Each number is 128 + 32 x the weight over the matrix's rms, rounded and kept within 0 to 255. Layers, rows and columns count from 0. Numbers have three digits each.

# q: layer 8 attention query, 96x96, rms 0.109, rows 37-73, columns 0-95
# k: layer 8 attention key, 96x96, rms 0.108, rows 37-73, columns 0-95
# v: layer 8 attention value, 96x96, rms 0.0739, rows 32-63, columns 0-95
# o: layer 8 attention output (transposed), 96x96, rms 0.104, rows 32-63, columns 0-95
q37:155107145107090107136104111136129169181139158081167193148112169097114168173090173067129113141164065134105153190166095124166101148152106101140155107113155189210129102134086120106178086107158174115151186120098070080153117164163140100098139178137105130146111245093148188138133114108128153112
k37:132180146162052141140159143070128097131125183160061146114118145171153107119123131149100072072157186198083084084180185135080154132125109092155162106119093157079195115160107123142171149095185111075103107101186137110115183070141179153163060093090122148082159110123158192096065168144137152141
q38:155073156154077045146079148112071168157181175091082194115108125129078145171098158126115171108165126126106128129187122097204169097128125125161158078157194167135096119151160151126172091089160142128160152095137098073138115122123165152089128157086145074162168222071177190089132138107172172137
k38:144195144110060143099153139081176069178094144122110179102161117192136052139117120144069096069190174158105105094126186096047097108151090087159153126072123158152188119143102117129180151090155151076088171146167100113064153063120164148114101113116084144092135116161129185076130151103109153087
q39:128090198102091071111139039160111156143168121155118112147135149153135130116058145071162092163123042175122078113142145116098095120102162073165157130111095166168126108060140147117165116089125123167078143149113094089090157072133098115092162159110110151122155227128136169126122140104124098159
k39:130187125104054146092109180107183136119143126145121171094148073158093087118139144180075135095172146114112098111176127070139141119141134169135139121107141183091143135150121101139166108097129108186129116153140120108129143067115164145175153105042129148097134124108135231119111173161153110150
q40:170111160153083107152075109114085164132145196090107172125135144116096149154085115060082166128166160135132129154170123101176131096149125128096159093115175189177097107153153136115161098121133127146165160061085108102154122166153155135078174131071131086128126141107146195098128099097106111148
k40:151194142122084158150189143060116095167124121105096148139155126146175099139142100119113143079171170182126108090199136117074102156137116114163172118092144208145179162145054096081217139085121087134081122162123107116113172092127194154117129121080124078090088087165148160110067145136124125148
q41:121097167104115055112114145154132143141159131099117172126105177145120170174067179090138137175134050134148106158148099086142180135115151116148148122154167187158066119114096178136182044108158165140165180122137076065107111116109133108117105175128147102142152215068145221112159121119110162092
k41:124202156166059141108142144095142104105166130132099183092148119178126148144123135115092134082175201117099123150127165092129135135150108114154167129097129171129137080150135120119194132134167103150119149165146138114137146079114188113123140167077119119108123138154114216093141165100155090113
q42:144055175106099081134079129131091167162166155080108203139094151151083139135069160091114149132169138141126140110153116117176165084139150145115157066162163182134111119148154166130177084115142177154169180086144075068132074136109157117095152168065145064151129163067178200100157137113132134129
k42:157211152146088148127149164089152103134117137125099197124113118182117088121132142124083133091164229155102102114148183082144107135144130098140150128145109198127174086139142103103210144126156104136113128141166111103100153077123193133137150157046131129102136135125131188115128163102157120123
q43:105136101069090072096093133122169155095179121109127153113087140129161133152168225164128090093071115082193164123153119183120108154094078127165126159141136083095113148093084157131134095113124138082139154143176077097129129127161096079183058109154140137165140129090091144093172152107184200063
k43:132139117145151123139181153180166141035130128111112121085154102176056143147115158111136066184106091099107154142048123066080097112114126043125150127122077104107073060138137149072115191076247152150198147174179114139110155098097103114145110142125106092136143135107054158157163082053127112044
q44:148109168168076130123152082132092106106122170066107138106117132130121212100106130088090134116157141072138112140178174114189149177064114064132073054172205161178115083109093144064196085138170143120142177105100064091138143092112190094149087212136168098122096151134183179092117131148077094145
k44:133149125138037121140164116108122111144094171122164126124095150152119162105119153140127087106163189194079120112134148159116088126129115117124148104071152136112122095137149151112139108139171136132145113137127185044112099087151171078149105145084098089135119084121090188092180175135153102138
q45:167133098124169202153166093174168097110096084152174068096102150113144109160142120155156045122081150085141105145091107119067122172103114144143121145111080057151139125117184099129080126157099110109117124140120134156168170135141111109148150118199115163152146102194112040157112110140141063129
k45:163075124132186152154103117155085165116136147135140068147135194084179181121146132094209121145089084107170094156124103169142147124067154130117101142191148114121080133126149148124034117157078083081125083130099122189169142164145041159095136084172154117160105158131102034162123141126116101155
q46:120104092105100079136158138127143134119092113127123105106115093084125104139143111171106066087122097083137112054171141164128089125130097106158124081074060136076144136129116142137135117162127122130101102121183121130123153123112108129128095134138087162139172119094119152084138127081170179152
k46:127143076147213104145114067162147164146087112124150061144123129062093146085101132188119127190145100145152107111080079109120098134131153171099099154190139140118090152133143186101062169109140181104186179173128097172057150135090086091125123077119107150152110113078060142113168115141114156095
q47:126116117085173182132224170110144111146123107173157096178118088099158051077176077172164067120079109137111114071077144137068101078142087158138099173154060061145161227141128106078070212143102138110040101160141153202158109147185130141131106083171133161135159070157114005107097096113183115111
k47:135050134105217137163143105185124161128152090131144088157128107111127107143131137106128105172072070137151154082112104125124126087130134132076132122152125089118152143059140138111057142165134168113082144119114122132149109159161063143158098137200150132140120118087130000119141089105097109160
q48:089138193147170194158083174039119078151111106139071096115206089138133092123093129134154141104093117158103136087121137159041163144059152136135184123141096146057153111100160159126089155149132086124170024090151167201072122089116111166145126130175101117050087049140115099161098170124090099128
k48:090094137079120182136089184122136131105098129155125232166144091110091104115127092128092201154143147158078149126135085103179120062090198197034093136145141119141127122084140108101159137181138142118139141114155179104189050149137148140104132155190105152138099159080125092117194128122112100154
q49:132136149130117112147101098161151137115138115075062152064147150191109178151124157090110109167098216092157136183143132111199160205114119105135100078110175120142120087104182132131163018106146108167153150124099107140166138098078155100093131165054185115135134168148113205117120160122066112139
k49:111194149188013119068114155053128175112072164190114165069127184122123152149100144160164135078188174136093101134142181145078153147101172110128134114104133157084067115169163137110165143081165092135213104147209105148095135059153170158095132070066144140094149137120138206154137150126148099153
q50:140153096113155161115229121168155094137096120139190087151134158105155132120125099169144108134129073139128113100097133124108089145148122126153108160098048123156138104126075103119121189160121123118048113202124181130106185109131108100172086142171099180134142129176110082169106109161136089132
k50:101031113107195097145151109190143124140160150118188057174083125073150139105113118123179167176071070127161082125146074201172139137143103121132066149141130051165120168083128146178035061161098140122099067092042174149165141222102027116135109119213134103167152105149114000139079079151081130136
q51:109135082109140131147167205141177155152120079073119079092118057132148066099178081157179088128034123124177128149140102121127133143151121151121146122151104097128158146132133132153060129114169176114139081149120209179145079174151093112154115159182133094094134116132107011156127124134156135126
k51:147124172140110141129154095095146127113126136162103130117141094155132140139134118104105166177114134122140136114132124104069149096096130121094107095154122162139145127100114147094153121119154121137113179123124126124148154118155165125136076153164130161110141154133150089096139088063155185123
q52:166114131155129070130112145154104124025163148128138097099119134095146136170158224114097097119106187088150147157134148166085098148138115106131105099087144085133131122094182154132119081107117098121142081135108088135129138188150090114058108064109122113181150132180074092076167143098127126136
k52:151107107153167135135138118157129130164095103089169041114168139063162123120175059157149038095136107047211090189078085123096154136103116052132129175106164122154086157167096109139075134103133096098156097175096019241114128177116040179131199040108121061104055154167146043135141089135144112107
q53:203151086133165153187100170166143096141116074134176103102135125163100111115202114080153074191071172113158096189079103086131138161141164127110141140173195069132112105100213130106039095110104095134127043192088100161188112131155128103103149089138135102134133179120086024175155111146120139166
k53:136152154128128119097130115054093087074102100140122122119139172190187169131161104081158088094136146082191117156132157122102142135122148135150095107131128162125128128154075119157136119100092099177083138148133085167162135159153154175118164103112158134103155152131171114136110121138119145143
q54:091112183091105131130114094095142189144221139099087143139144113218084068062083108136126082107092102149135137088081115128137166093095126160141094131104138081108069153137148159096136108069086115151072201119136107124132067168100161100080092116127198128174106124098155130115107134113115052101
k54:123099167110103180093064171165137153184152097107135146100150119068070099149107211144153076166108107125149105113126133046159099080066142086087203139128122146084129119082216124062090119141185159188079093159189139135113144075187090135130092130089157132138132101083073081173144152130139096116
q55:115147086104131115076188145164143144174113144109113101111113147167114150154141086183145083153101139067160184152119063116162146135151075148152145096138133096158112135127115155169104124163143117169149152153196117120132149083098130130132074163152132112130133111123162122132143155167208152078
k55:140115147184162090089131076176146140119078154127124121163114139123146154146101118110136073165116098169121135135132124120114143087105142077078115158127108121134119131126154157112157114113142119104122143149130153133120183109125135113129094137176159172114216121133104134081184074109136172116
q56:111121194066092167135089065123103186182172132098076141103092143191134116143152131096147069119114139127148211068151184145120101133091112097068170124102112090092148119110139094115104107128138094095109159090108069139109134111146148133149127096164194159082143086101161126147092166113118113156
k56:144098100123163185142145190112094134098109141135089158102174100128084129139125194130148067148134127130083137098132065163088117087034165121135131109139090159106104140136132093123113236111193140173137024105209123160156115113122136161094084121112142125093106123085152142166115125155131100147
q57:158177132125134173126130114164106173203111103139150169131088123139145106078153094130118140125132147147110113142162140090168078112140151150062153147162114145150156153095151051128124153179163173090091123119051141130170128076139145136156194133134133178089137133169142107150109067167084131167
k57:146142119085134132188170116092050123114152129124100130173146117161158137128124114068138201132095142140099111081156122205117142134141127151179107112142089116113167155119109125142105164121096110156131114051132141101069106164146146164183126136125137100117157123112157138178066198124122089188
q58:126127131105145122145161167090143131190173147104157171194128116111099111125155113131198182129155053136129154137110098139105154097120089165131138163185172120162101142162112123155131170134060116096111180123136142101171081129141136144125087127174079110129076127061124091163151151154146162062
k58:091123178080119126129162130145091091091160101116116155143134110160118119165130099106113095102148099109099105076113141093151125118106099097161165103142090119146164119107176119128175173128182146127059198118154195073173148139127136110111119186189116132141156095126161118116173120107062102081
q59:139129123160100183141097093098127090107237133142164138092145142089130159122098185137127094135124156132100144158113136200105108100088095121124138161143174104130101076133113134147138187131074105115050122086119056136175167095136128115161132152107142143131087070168088112076132188175135140106
k59:099116151088111124156173137176112123085072148068130142112161126154098127130104067130150043103141160192138077125141136186138129150077113109117130193112131165118114125160081085094157147122102099168100085159130122167104141197144109119174173070135119102159070088164107162131135161118091063091
q60:110121124186111125113070137118097120087134124078119135057169108113139110059094129115130157120110193182140114150128128127145209159106144181151128103102103139085142127126123160085159141116134148174083142128088194104116070137097105206144147137120106173182129141161085152083174166151078084130
k60:105118165117065108156048142098129178132126164159151124121149156078062101147136154136101203148102105152145148150117126093133158138126151149121212140138165152115139140084136124093106096110129161111191111115110059145081084097166098135152125109099099122162104115189109114138153160170131140131
q61:169143112170163079128193190163084101080111149149110159090133156116082175162185145101144112172103137074173193170094140126096175146166124108159091140112118091162107099164167097141113113091133091122173090145122094158125152210113155190062073099132133107135174196114061067106154091112127174101
k61:148137168135166117085128082108131100091115105144100098095080148144196147152136131146114065077151097058163165211112164163071115164120156053133103139058150139177140120192112096182142156132173089109104178157091126169113100129141119156088138052146127168099117126132199136115069064167123159121
q62:122159139057076188166154128139062090156094140142117183176176169161115071082118086153129083153133100141059151081141150090120135084051060127141159137131111169111136136181101069100110140116134109129155096087192124240110198147136119103150101175192142138107138101100156130152083141124118188109
k62:121087159096173137118118156097159112146156113144109144195165092102084150056081140135124103125142139194072195058127113147149111126121130107059114154134120067120141090089121116091159143156139130121096176112105238062124101085099138145123090112169159107126104155085083125143110126152012117152
q63:119090120115130073166100145133151132105099128123098089117091113187114142194164092142142113116116148087185137114125100121170166158127163100164124080142148104074119148110154203132089045094118111154187102168159106064136084129120099119093126127148148079168147134089142142130131157112124111143
k63:143138098174137125062074137114154132120073131160143128089103147136142150135144120117114097119107123072189104125120152060107100126115140125122097082151123162131094125151131183122129108103118136107157163167176065172154102080109145151060140146123156178081166174091150147086173104114154186117
v32:152089101187116184140146140093134112181097078119163119152182062084125120074125120150132131056139136178105100129133145080145047146087128075153084154164069100087101100115107144089135131156171136143143147165074111095112129131061145033070093096154215047105106123113132130117133057180070092182
o32:162188110114126106177120081180049119114129121105138186055158129178168154104218135064100112166162082156104154229099139146203184134071109212140098182125099114153075123102164125131234130119092136161178147122128101152145124140124146155136156159147131143128045115132154104099193109163153154122
v33:126122149099127126135010198124076142128184100188088120199141156162117123114165151134109152118133102130166163117183119081158215108157117155132092161102072148142176182129129081110144136133115121169054103153108102183173110095129138151193122131095165196118209093146151127122091184155110114117
o33:077136125115072060094173108132173100119119112150164165131067126116154060130125220194151123160097151106203110062147170164074117127116158094121133099152104070139107102136126104113164159098161100119118164085057142128097176116155099129091081119165147157176122078189076092092122123133068121097
v34:112156118109180125137136182093169113087158097089123094114121114121147120152104130118162111147141103079136143121116055122129135126123130149160158097127093154119131143154142113096120140133067111157153114123126113115143126121117132120183094098120138087105173085092132143158115128142091226140
o34:137105163166160132090117072176113142127122131104184109157122132171146136091081131068150137127143118152118125119167143177125148146132187132108099146120102114116119133106111113091121135083147151138090113108112115102119156122096116120077151129133146143160098118139134196119139111064099142212
v35:106083112162098092139138137137110093152196151091159117149169110146122128164137090036104163187128175146113093100105147144067097121190175114054226092090138139164153168104145104104124074125072088092138114135167216081133115115063148186197178129154103067137111116106156115198157172108144091129
o35:157198104147145185118143096120133140121079140126155057058082103078123141124128113171141104151083104062159128121143049103145114073155120105148108104142175147125159152153105176152026121114144143131132178208142119190127159161145152126126129126115095128075208188172075219155143183130113110109
v36:115133133091116143047116184134115108096143077148115115082153120128158168104098193102047142098136123145130131082149134109083201103096131110108141135133122157114077070101117165117120157139136185114125154115135118079103143159158149089097127080115140135131128185107112130076144078214120172168
o36:107118161203204106109117146093123124127099110155102164139111094143179153142149111106170108137147162185082072146118104155193090110136168152115129144147135077115155107125115148144251113134150135162124086113146102044138152118110106178147132129130158127125108081103121133143138095135168092106
v37:137063139139113111162052133102146159121149089146173101124096150104117136102160116196137131061120106098133116124127142075169070111085115131143100164175127091150107133138130153167121127201163171070122161127105102116184099107078123065188119154124082130142130089129196139144134167173068104103
o37:080182179134125138099122024134090111136113099123102134126159171138061125192104168148101118165225145152085144161120213104122136147105106154151106133180120133131075124119102075156110123108180128145166170097124114152080122154180176160085134129170178118140100101149152128109116110142139185153
v38:099144163083162187136106087122125169104109116159105108063114145166095141148089149139128083084130096116102128122118150150041157110145148159084139133129122142071086062128115141125137153077104083120138161135168143133082188176185123141121175076138086133095114217144204137142133097099124160093
o38:106106115164174105091142194112177144158121119100123102171140141101135160100122048127128156081134153124091096137153096130127054102151116098157125137154184122087162141155097146141186151178184141101085076118172061065125121124094108129158110117017130111165123116131130206111088082135141082163
v39:141127141121116136174221093120171165109079136092104139131112107144093155145122077084166145103122130135119083142157117122114182100159127139168090131103119146152132112151125111179127137071156168095143125192197178121076144135110137142111139125167113161121100113128116125138173153114180138118
o39:108124074090115134137093169110131103145163125122143089125166154065125135151149106153112171100110064140134114115175134140175133159127133091174125075121145111109184107144074112156110123147070090104112134119162123112140090124104130110125137149112088124175188137133130160141109134140126140126
v40:120070174128121114135086111097236121106095142175134143066112100106150120127168135114186086111140208122123083123076234097141147036080128049123108142115107080059155073164121188136113107173151099106158098165191141145161150070143118114214078163127141131111124114159121112056104150074141121098
o40:135136142076115103127132091134049059159172102106097106194119133093121157155203139174078120133165168092181110108195114102070108194123164134171081145217065141064098063183108102085103184088114140166158122171157182144121084118168074171134178179069115130163166122137086103113135137216100115067
v41:106134135120087156103121061160167229040123195182154139205000200169166147085138159139181126110098151163115113152201140131201118137163130152157042136133112045081141102140132124187121048181081020102128093092152150170164115149187128083119152120141152239096113133087079133151099074094107104116
o41:110060186094036127152110090071136181173197107172043122176146128162080143146071163120061131107137051109119158103168143132144090131110034170142209118149163203131181200143123152074076167115202134100104074104134218147189124216156128161118129155082121118182068028135140089087087120161125094089
v42:129061131123129154141174099156084162064073126162143162083188118172144108097105137099125085159107121152114153135079124138111103181172123144061099103120152091116131052146135127080149076130096134112073122080095185120109116133145121131190154140158104138108141085150103136185014090123043160116
o42:137128120137135105175187149134141145167155137115089122073119090198088165120074146120120101136134157092118129131099148150200117141081114068149142138111150120122145153118156091069039151136204133127113144161142108155128101098065134137115147193084130118133117110120112140097182136044123138139
v43:132127159112157087093141166119074145133101157076100156133224080162069125141100143103145125188166144128138172059036120122072142079105102091097195091140139180157112113139114149074125138100087116193114094131132141134119144129159137182136132106137084083072118145086143123122130134076092191150
o43:187126102135141138152105141144142137088076114090156143133064122106141158082100057083160143095114161095147048108148104145109133113159172131116122164135101024040168097152130146099117138182103158118117146137154087079132108116093134133199147189074141139144194181140098227142147138131117113134
v44:110158109133193109136074139113109087213153137126127090141165153105158108150106057132126198161138142110162115103107095125123121143125148122077130121146164177158117210124122136094144137092131135143141103118126126142152132129101117164106163186106098108159170117135100131162113143091174147144
o44:096132136157109166135158135156145130097137150116123115137126115115145106080069136099149117136054142112180128191118115089065135093172151118111138116097114168136116126119138142140118092144061163111141134131111096128070188154118141149102120062149153105093145185151160170125137138083108143193
v45:135104116169136176138151147173094070063113140164138140084173069114117140164135195111124144120155098128122174131139132157138046158132159126146238100030113117088153129119106126094124149130170139128118120091139135127162124154071136157157107162179146096141156100148156131089072137139072151137
o45:128145119108156105109190105152124132163128146094147134109076129147154151086122078117140102167153142136102090091067118157165152125090117110140067134094143098165080121099161093111089133075121132135143122211114122163134092139157123082117128173134120116087141120093111099126137090107091114137
v46:141119136132112151108041140122180074129112118199147128114095098107190065165196076118101084101130164155139069083124179110122145095103143097102123176096132180053158118137130128153121147119170100096129089154143116103085129105160113168202039063135232192109130128159144137013125156118165094158
o46:102127164104134104116161096112101076161129148142152187148099103107174124117244163173132084185115187119163127099191096156072101159158109133143111089188049142155138067171091151089198153067107099152162106147130155181152137066182072122170102128122128141130156113167103027121130148187143119055
v47:115113149172099151137158136106168166076102146106147166181059117153147129120110111115201103122098123148130114158169182086143101153100108117145096164142109106118130054128124127134104111159152114147129111122142179145162189126155131106180077163157168148048066132127077130120094084072130072203
o47:151081167021076116145136098122046138109188120126094113125138092141134157131136162086094159117141117135151178147147115114194117167098111150140174123117135154088192174135134125056109165125149111111162120124152159162177099143171093097176204158091131133159139109118151112132150124143112161047
v48:138172072127146125154091121133138107197108074145082115129137086103088128104100138165101139069147139084145113117097143135109112152126142131118118177105103141090075124149095123116135189122165112162170157135165122104147115137087117120094144097125133140137144127104162117122106160147162129127
o48:101170122192142120116122171143106107127116123099159153108137127113148108094146061112142123086092116164082129178149111123105121110099150174106110117151126126177074111134113108137177093150097127140119130124107082137103140139149142120105109133114166106149119139142130117075130061125120138159
v49:121138157157126156174054158166070159123189093188109126130119167159147158102138152197108108080114143139166189135177137088191162091128067106138099107199126104117132128133120156105145185182130161107087129125130098153094081114143123080152131169117141209149125125082166130189103107095109140069
o49:095088129113082101076116114137129099160138088098081147139140156119070116194068193149122152145122167153183078121095165155106089177116096125137137132117117105087128125139137086122174115134184126126119170118113106131152135173154118158097150129160170082144081101141085099069135138180142200142
v50:152142158109094105125133142137100080169082128142110127091179134172088099172138134100089125151126120126151140146153081162121105177169108136145244088110127187121150240128129113145134143097146146154129127137122125144116140138097135169127104117139111091138124089151128111094117186129155100121
o50:124110085142134137135161157127133152093121139136198133111132153060152112129179139156175077143117120129172108049108126151127164115131131097111083122080140126155129107104134125129094102120110122113127168157119112136115125068101117041152097100198157153084169168114081099156099148115127122126
v51:126158136041107108145118112117127084174028123097156113177106174204142109126142066146124123129124144143153157156116120164120162188128150134067169104166111164205136169143142092122135125127119161150138141185111159145140129142131129103122127127135153119090123089146140122137096181156105138121
o51:161097116151115146163179127184111155129116133168155110098157107069145114123211179144082092105101098120166129087090141129102137119151145126122112116077118124124160164112075106114101074151140107125108178089135103151114154094145163112111087079157158144143112174159122097162136164100110143119
v52:147208090196129138163115145137117108078155086153165118134153072106195150092163132119082146065155136117142154148130111146128172136154150143077114069123056138140113170129088114055174130083139150177217117144133093131157156159137161111075131126119133192148210105069154119074120146131122178151
o52:144157119125095122120156088162177099179118167163160163151075131133202095113167090141155094156056037176092107132136143138085157108121142144145110119116079118149094123099075094142212126092062135198066134132143140123094134076090139126083116128158127137109030071160158078097148090167103117182
v53:136113140153141158192118123104068146084130129216112149131089195143110163140079073107149064083124125100114143153168071114141121134160115131126113118157123111101144081141177127143143194119124126104153142119156132152131163128163133123049078144140164102177143136157068103135109143060115135104
o53:138107122106128045091161144125150135131177137108074082110189153122094130145098120106141118118156091152160117119162167141137085163121098129144118118103094140099107116078093110141134164134129097103125046143117147094112096167096087093123134113104111088126119097114191133113105142150109190165
v54:147066179089082079123150096141085139112107117087168104048098102116088132152115184140158131132146116123145056089114123111145050170054061080163223135136202148135108121161117157249114178145158194132097132104152153140163131107184096122190100098151064137167086119126150147085149124162160170066
o54:028096173147154167080073090065080143130110159106095150104177161145097185143084111120099117096183192189114133095113170093164128139138097123123070123148171121073132085149108101092067099162157146118178133095168081088128061124115129114171139152189165106093202153070132136193080132088170132136
v55:155135107167094134154164129180168113097078105119169115050121099084126133134122129123117146130116158093124039120084154117135111109152090160095068115154162122112146082136112101186129101148144178130138137102113135129139166119172109103133113127122140152151128116108114139018114132102168079105
o55:083130172086136117126079097044117102178158172119114185135147120139129111166149131149126119103105138155066162142152148075163110164071127122152120116153111180143105106106124108151114133136117110128122161139189159130108098088108149108134129133155100122075133160101134047140106143118155169131
v56:148186052119125131168133089128103148152048130129151160145117156131076151109112103240149131116137108130114169177118082221156134199121152193127099135089133098191114128158111096209121141101178096137126143119123134120148086157118116102040114121126093158113113112128116118129139135146133119122
o56:139098127126138152188151189133140124130120140133141118083158171133066094095123091078063128070122084143042163153074191099108139111090099163096135087074159126171119168092107119145088087188110071088141119120084137190122118176108205105092090121125122106120111134129164038146091081086138131156
v57:124142152123153164215073125097093126108144129202056165133103148213184128119130098101102114112118174146122183135191150140101194093126153113044083148123087138177168111088140087129150163130141084129136121157218106138082118149186121190156116164126187144108152152189162113150161154045109129123
o57:153103082065082059114185177169206090098121083126160093151105126067112115136136133209106118153085121075192115111117108159090056141176101097175124076125082109092129123160061116116192126127138068156103114195115154126152145093133081123148095128041087136152136117182085147131140157199112141084
v58:133086122035094095136115118088181124193062098180122134148190117135079129114158140103090109111146166114108119079070160143114161130105142089142132162101145123200126110114159126154121153181191128127086185136124145108132055081113125129147089077114115071177122121183123106106152219133072105109
o58:154197120167170099150125161130110100091089087125112095075127153096094120169197098195121095138178177110136126103122141147108110140109145133091094114206099082118073078119085093167088118148111073182150144142125129136120148078164124155134092178127145144091185143139099115161118172128115118057
v59:158124098149114121118148085159160201117171153140139126179064124161167141108145174171121155100074078125122163177174150197166115139157078151140040097146135084121180167135136115125140059152130117089138098080090101136114054150110131075085115166120095204097138085131057134134138099124193105128
o59:160112141092028168175091130118166152130170131162108121163140169135081092160093157140142086171146108166094178159133180121148180169079076115112196093123122201175123184097163138150104101075169106129106170123118216171155108138104153121081145122164135120139034090116130064139114092156144107120
v60:118041161161173171131077111125012130136232172140098152065101082138132114195126204095113137143115139135158177081179114126176094098102096125133130120092173165050170140125152148144125205130148119140049095055130071133115129125161142189188110141156126137113137147115150145051059083073127177143
o60:060114147101111076033102126099180131130128117081104207145102111161137146087013140105174126195146239124171069104113125158125103182160068071128160114137080103123134069118165151059153138085163176078197100199124141134135099157158055084201151154114202082143131132116069145149120126175136127137
v61:163129163184099208103122141095186155106159098187077142119039154160159122109147150123132134085136154164065105151236199149104180099105166078134127166151112083085158101069154145126142075170131105118192132124185082135102103125170175094143137129143186098082164168167182079187216136182110080148
o61:217138069054115084110151083171156091111132112140161062171126155129122181191206121180158078167155088116130134126138112156156091142178087160176138167136100142149085137169118146149191163104152113217066061146101201093156136115116104155173087120125104177178108064163065135126136106204164091041
v62:131136123121110161160086129119174138185103126173062142159119167132126085096144076186113101120119121114157154133107169102096097107131101142130086181184104123120164137148106148076137085118097080110139128157133088145058110115097094098148111142120150112079168104156108119190092098107121095113
o62:161113104118093094163165136191114118091164114083164130157128125107135103160157164157134122129120180080154136150162124152092146147113128129134129132144095151127127131154155107113156113112158115125108183130081142172127122106135134137088119118099110135188091146185118099038155137153154133101
v63:129093131087125057082099127153203121166130122136090131157144126117043113108131130134113155145116146097129123115078168035098138058151127137139062181129093148125117209144111151138121109136066077121127130114151073163152123102073126155117134087066091152126136144114151119121124138161136137103
o63:107180114197105128128119119071139095087118100135157154160116141062136092145122131155135172087155153058109116121189124110100151106132192133089153156197099127127095091143153124134120107112117174093098175120086128099098128125147153160138118153128135131183125120170106156066140153154128087132
q64:094142140157164147123139152185162196054137153028114162095187115150217119123122205125113149132117060144158109092122104134176091136057180188054150183119121101053126166117056143103100167116107116081101150136125117116132173066073119122126110129083087204152112102173109177188180123085085115097
k64:138136150134073201151143153081184157171145090096106141142129109073158092153172171088099137116129163184114124085156180158104117085072095168087149127155149208151175186175134115108157203161169189046110165135130131102212134120049199133154126161098208145124087090132114164096087173166150131135
q65:167081150136104127133179134138170153142150155091156108152148128122116091082170110132097172087117080129163126063177155115119134121083176085117170205128113145138147182065112113111133175158135106093091120135116118124056100159151151110153168145180063115116180136157128104145184130088089056101
k65:044152150113113151154112111137125147113128151124142179150176091156106129163093068150076170162176114156084129112177135112198129131138129128126111125133156113112179145152108130105179168145155151071117159095099156138141192095085139157166097111162101091129144084157117179071108117137110095079
q66:177074106130154086098213118101178143145046173118108138122102095162154151134102034121126155080183145146099168053142162094099184078121188095124140140198075072204124134117162104140150136161083105098191125111147099117135131138123145138143148156152074121090227159102172121118093112070184069144
k66:121123133145116062113166133131135138106146155155157144069134123137082127197064183176139119165178157193113111176121160040155125143168164109087160130147094147162133101054141165153163137151190123147091138119194184117163179150184096041117087143144118143126102098174140127093174134124139124116
q67:153100140144131116119168127149143113182124157164167113111147154128130137166127173126136069151174137129123128072140167124106167109206128079073110154105093092172135129054100136087127119160179145151101078107182123112077135141173128087188107103123114100174165173081083061082123143123115098145
k67:091140069130168060105092133111081151165102121097109092123080185127075126164135089157156118142143108142166133182084104093119124195110153175116084212086063174068088129150158183102033146090102090164174113204131078140099153116098075114055174149115130141077136106129128146132165139148131107111
q68:095134139098118135090135160150077123141193128105186131155159151107106086109136178168147054218110103132154132127166141157123096129146103120160113140095056139078144128108082121101123118108169179116064123167121141182110162165133148104121084115169186147147114131127075085082155126179100164104
k68:165139138197121167166101138134107181142136131104114114154126131115186108074201129093107111122095103080172139110129114138092142100087084160103135116097201114148098141100149095130118076136124138100178080127088136203134068138120137199142124117120139162138113174120102091140130136130152158166
q69:065120094130141169070051183115101118133136052211100086148133140146123093156142170161151115124115143156168124144139096057146113174123117188137073151115153162068097072167155173090059148192070144166116140203167135137152087141064135145181140170112159121120063079154094132144120109197115179064
k69:183130168124110160170136123120176092078125091150171153154143080132186147049188163077079140108063168064114134107146138172149109095143105046194146095143152120172171115146098079133190080107104131090090139045086174100116067129182165145172097064148129110192120167105121075118094104114120125183
q70:070136101124123124078135171140071117147168079144155098130137178115126068144165159189150048198091097092173086110124108121107083149142086142155087179079069125089128100123057130098102131131140159105056121188137131211110133154141113147123069155155164152162090104149084085114131133157151152086
k70:199125152151157131192146125117171086063129079101161139144131083115178157056215138046112155111048157049137090105121127155128135077117132047199116112123146120175151110132113092121178074106102076115091104091080121173127090168166128179135144062143134113182145201147158072135064078130145145172
q71:093100111161167163127048151139121140135138116187083135151120126155128106132134142119108122098151172149146107116126141098169163152125129182081096104130115176079129133195195142085030131160108139189148165172169084123165098103058118134179162171120137118104061087140135158094124095166081182096
k71:153108147092143151133151106134175076105136096156143153126153105147116146128137145095086175119081152105062135111145138144182093102183148046184097113124138108128156134161090103128158154120130116110093137109129141081126119130124128087166140111122126105153187111126159132102089121105116111137
q72:135137138139125124166068107134115142135139092153091148142099117168118118125134105108099153097182143142106134110136150111154140115123130173086130087168129155111157170167194112084095112138155138136164169116145076131160092137063129131162150134117120102091142093100153179093122115122083173148
k72:114140116111148134092125081118143088126124118131122129131164114125069144161112134148102110146144166121085159145140123129140097132181152090158110160124105108092109176139160151161091164153143149132106128114180135086158105123134122099124115146103148142121126084139132149113131156120129077129
q73:192110158130107113186121105126156153125097158144080139124131089174119170109097097068133182051190136167101174112151169129123205111133157117107201094197169140212149149132191120142146107124114104163204159065154115068160129139128157105134199118127093106078219161080152165138125134116086158172
k73:068136088164087108104090107107059194181113174145116103116115183127091105189085125187137089116175103191149184155104146118141136167133113196109145153116082123121079121138161166125064139159152147161159123181141142121121142103142109136099101189104125141118106071099077179125192181115141106085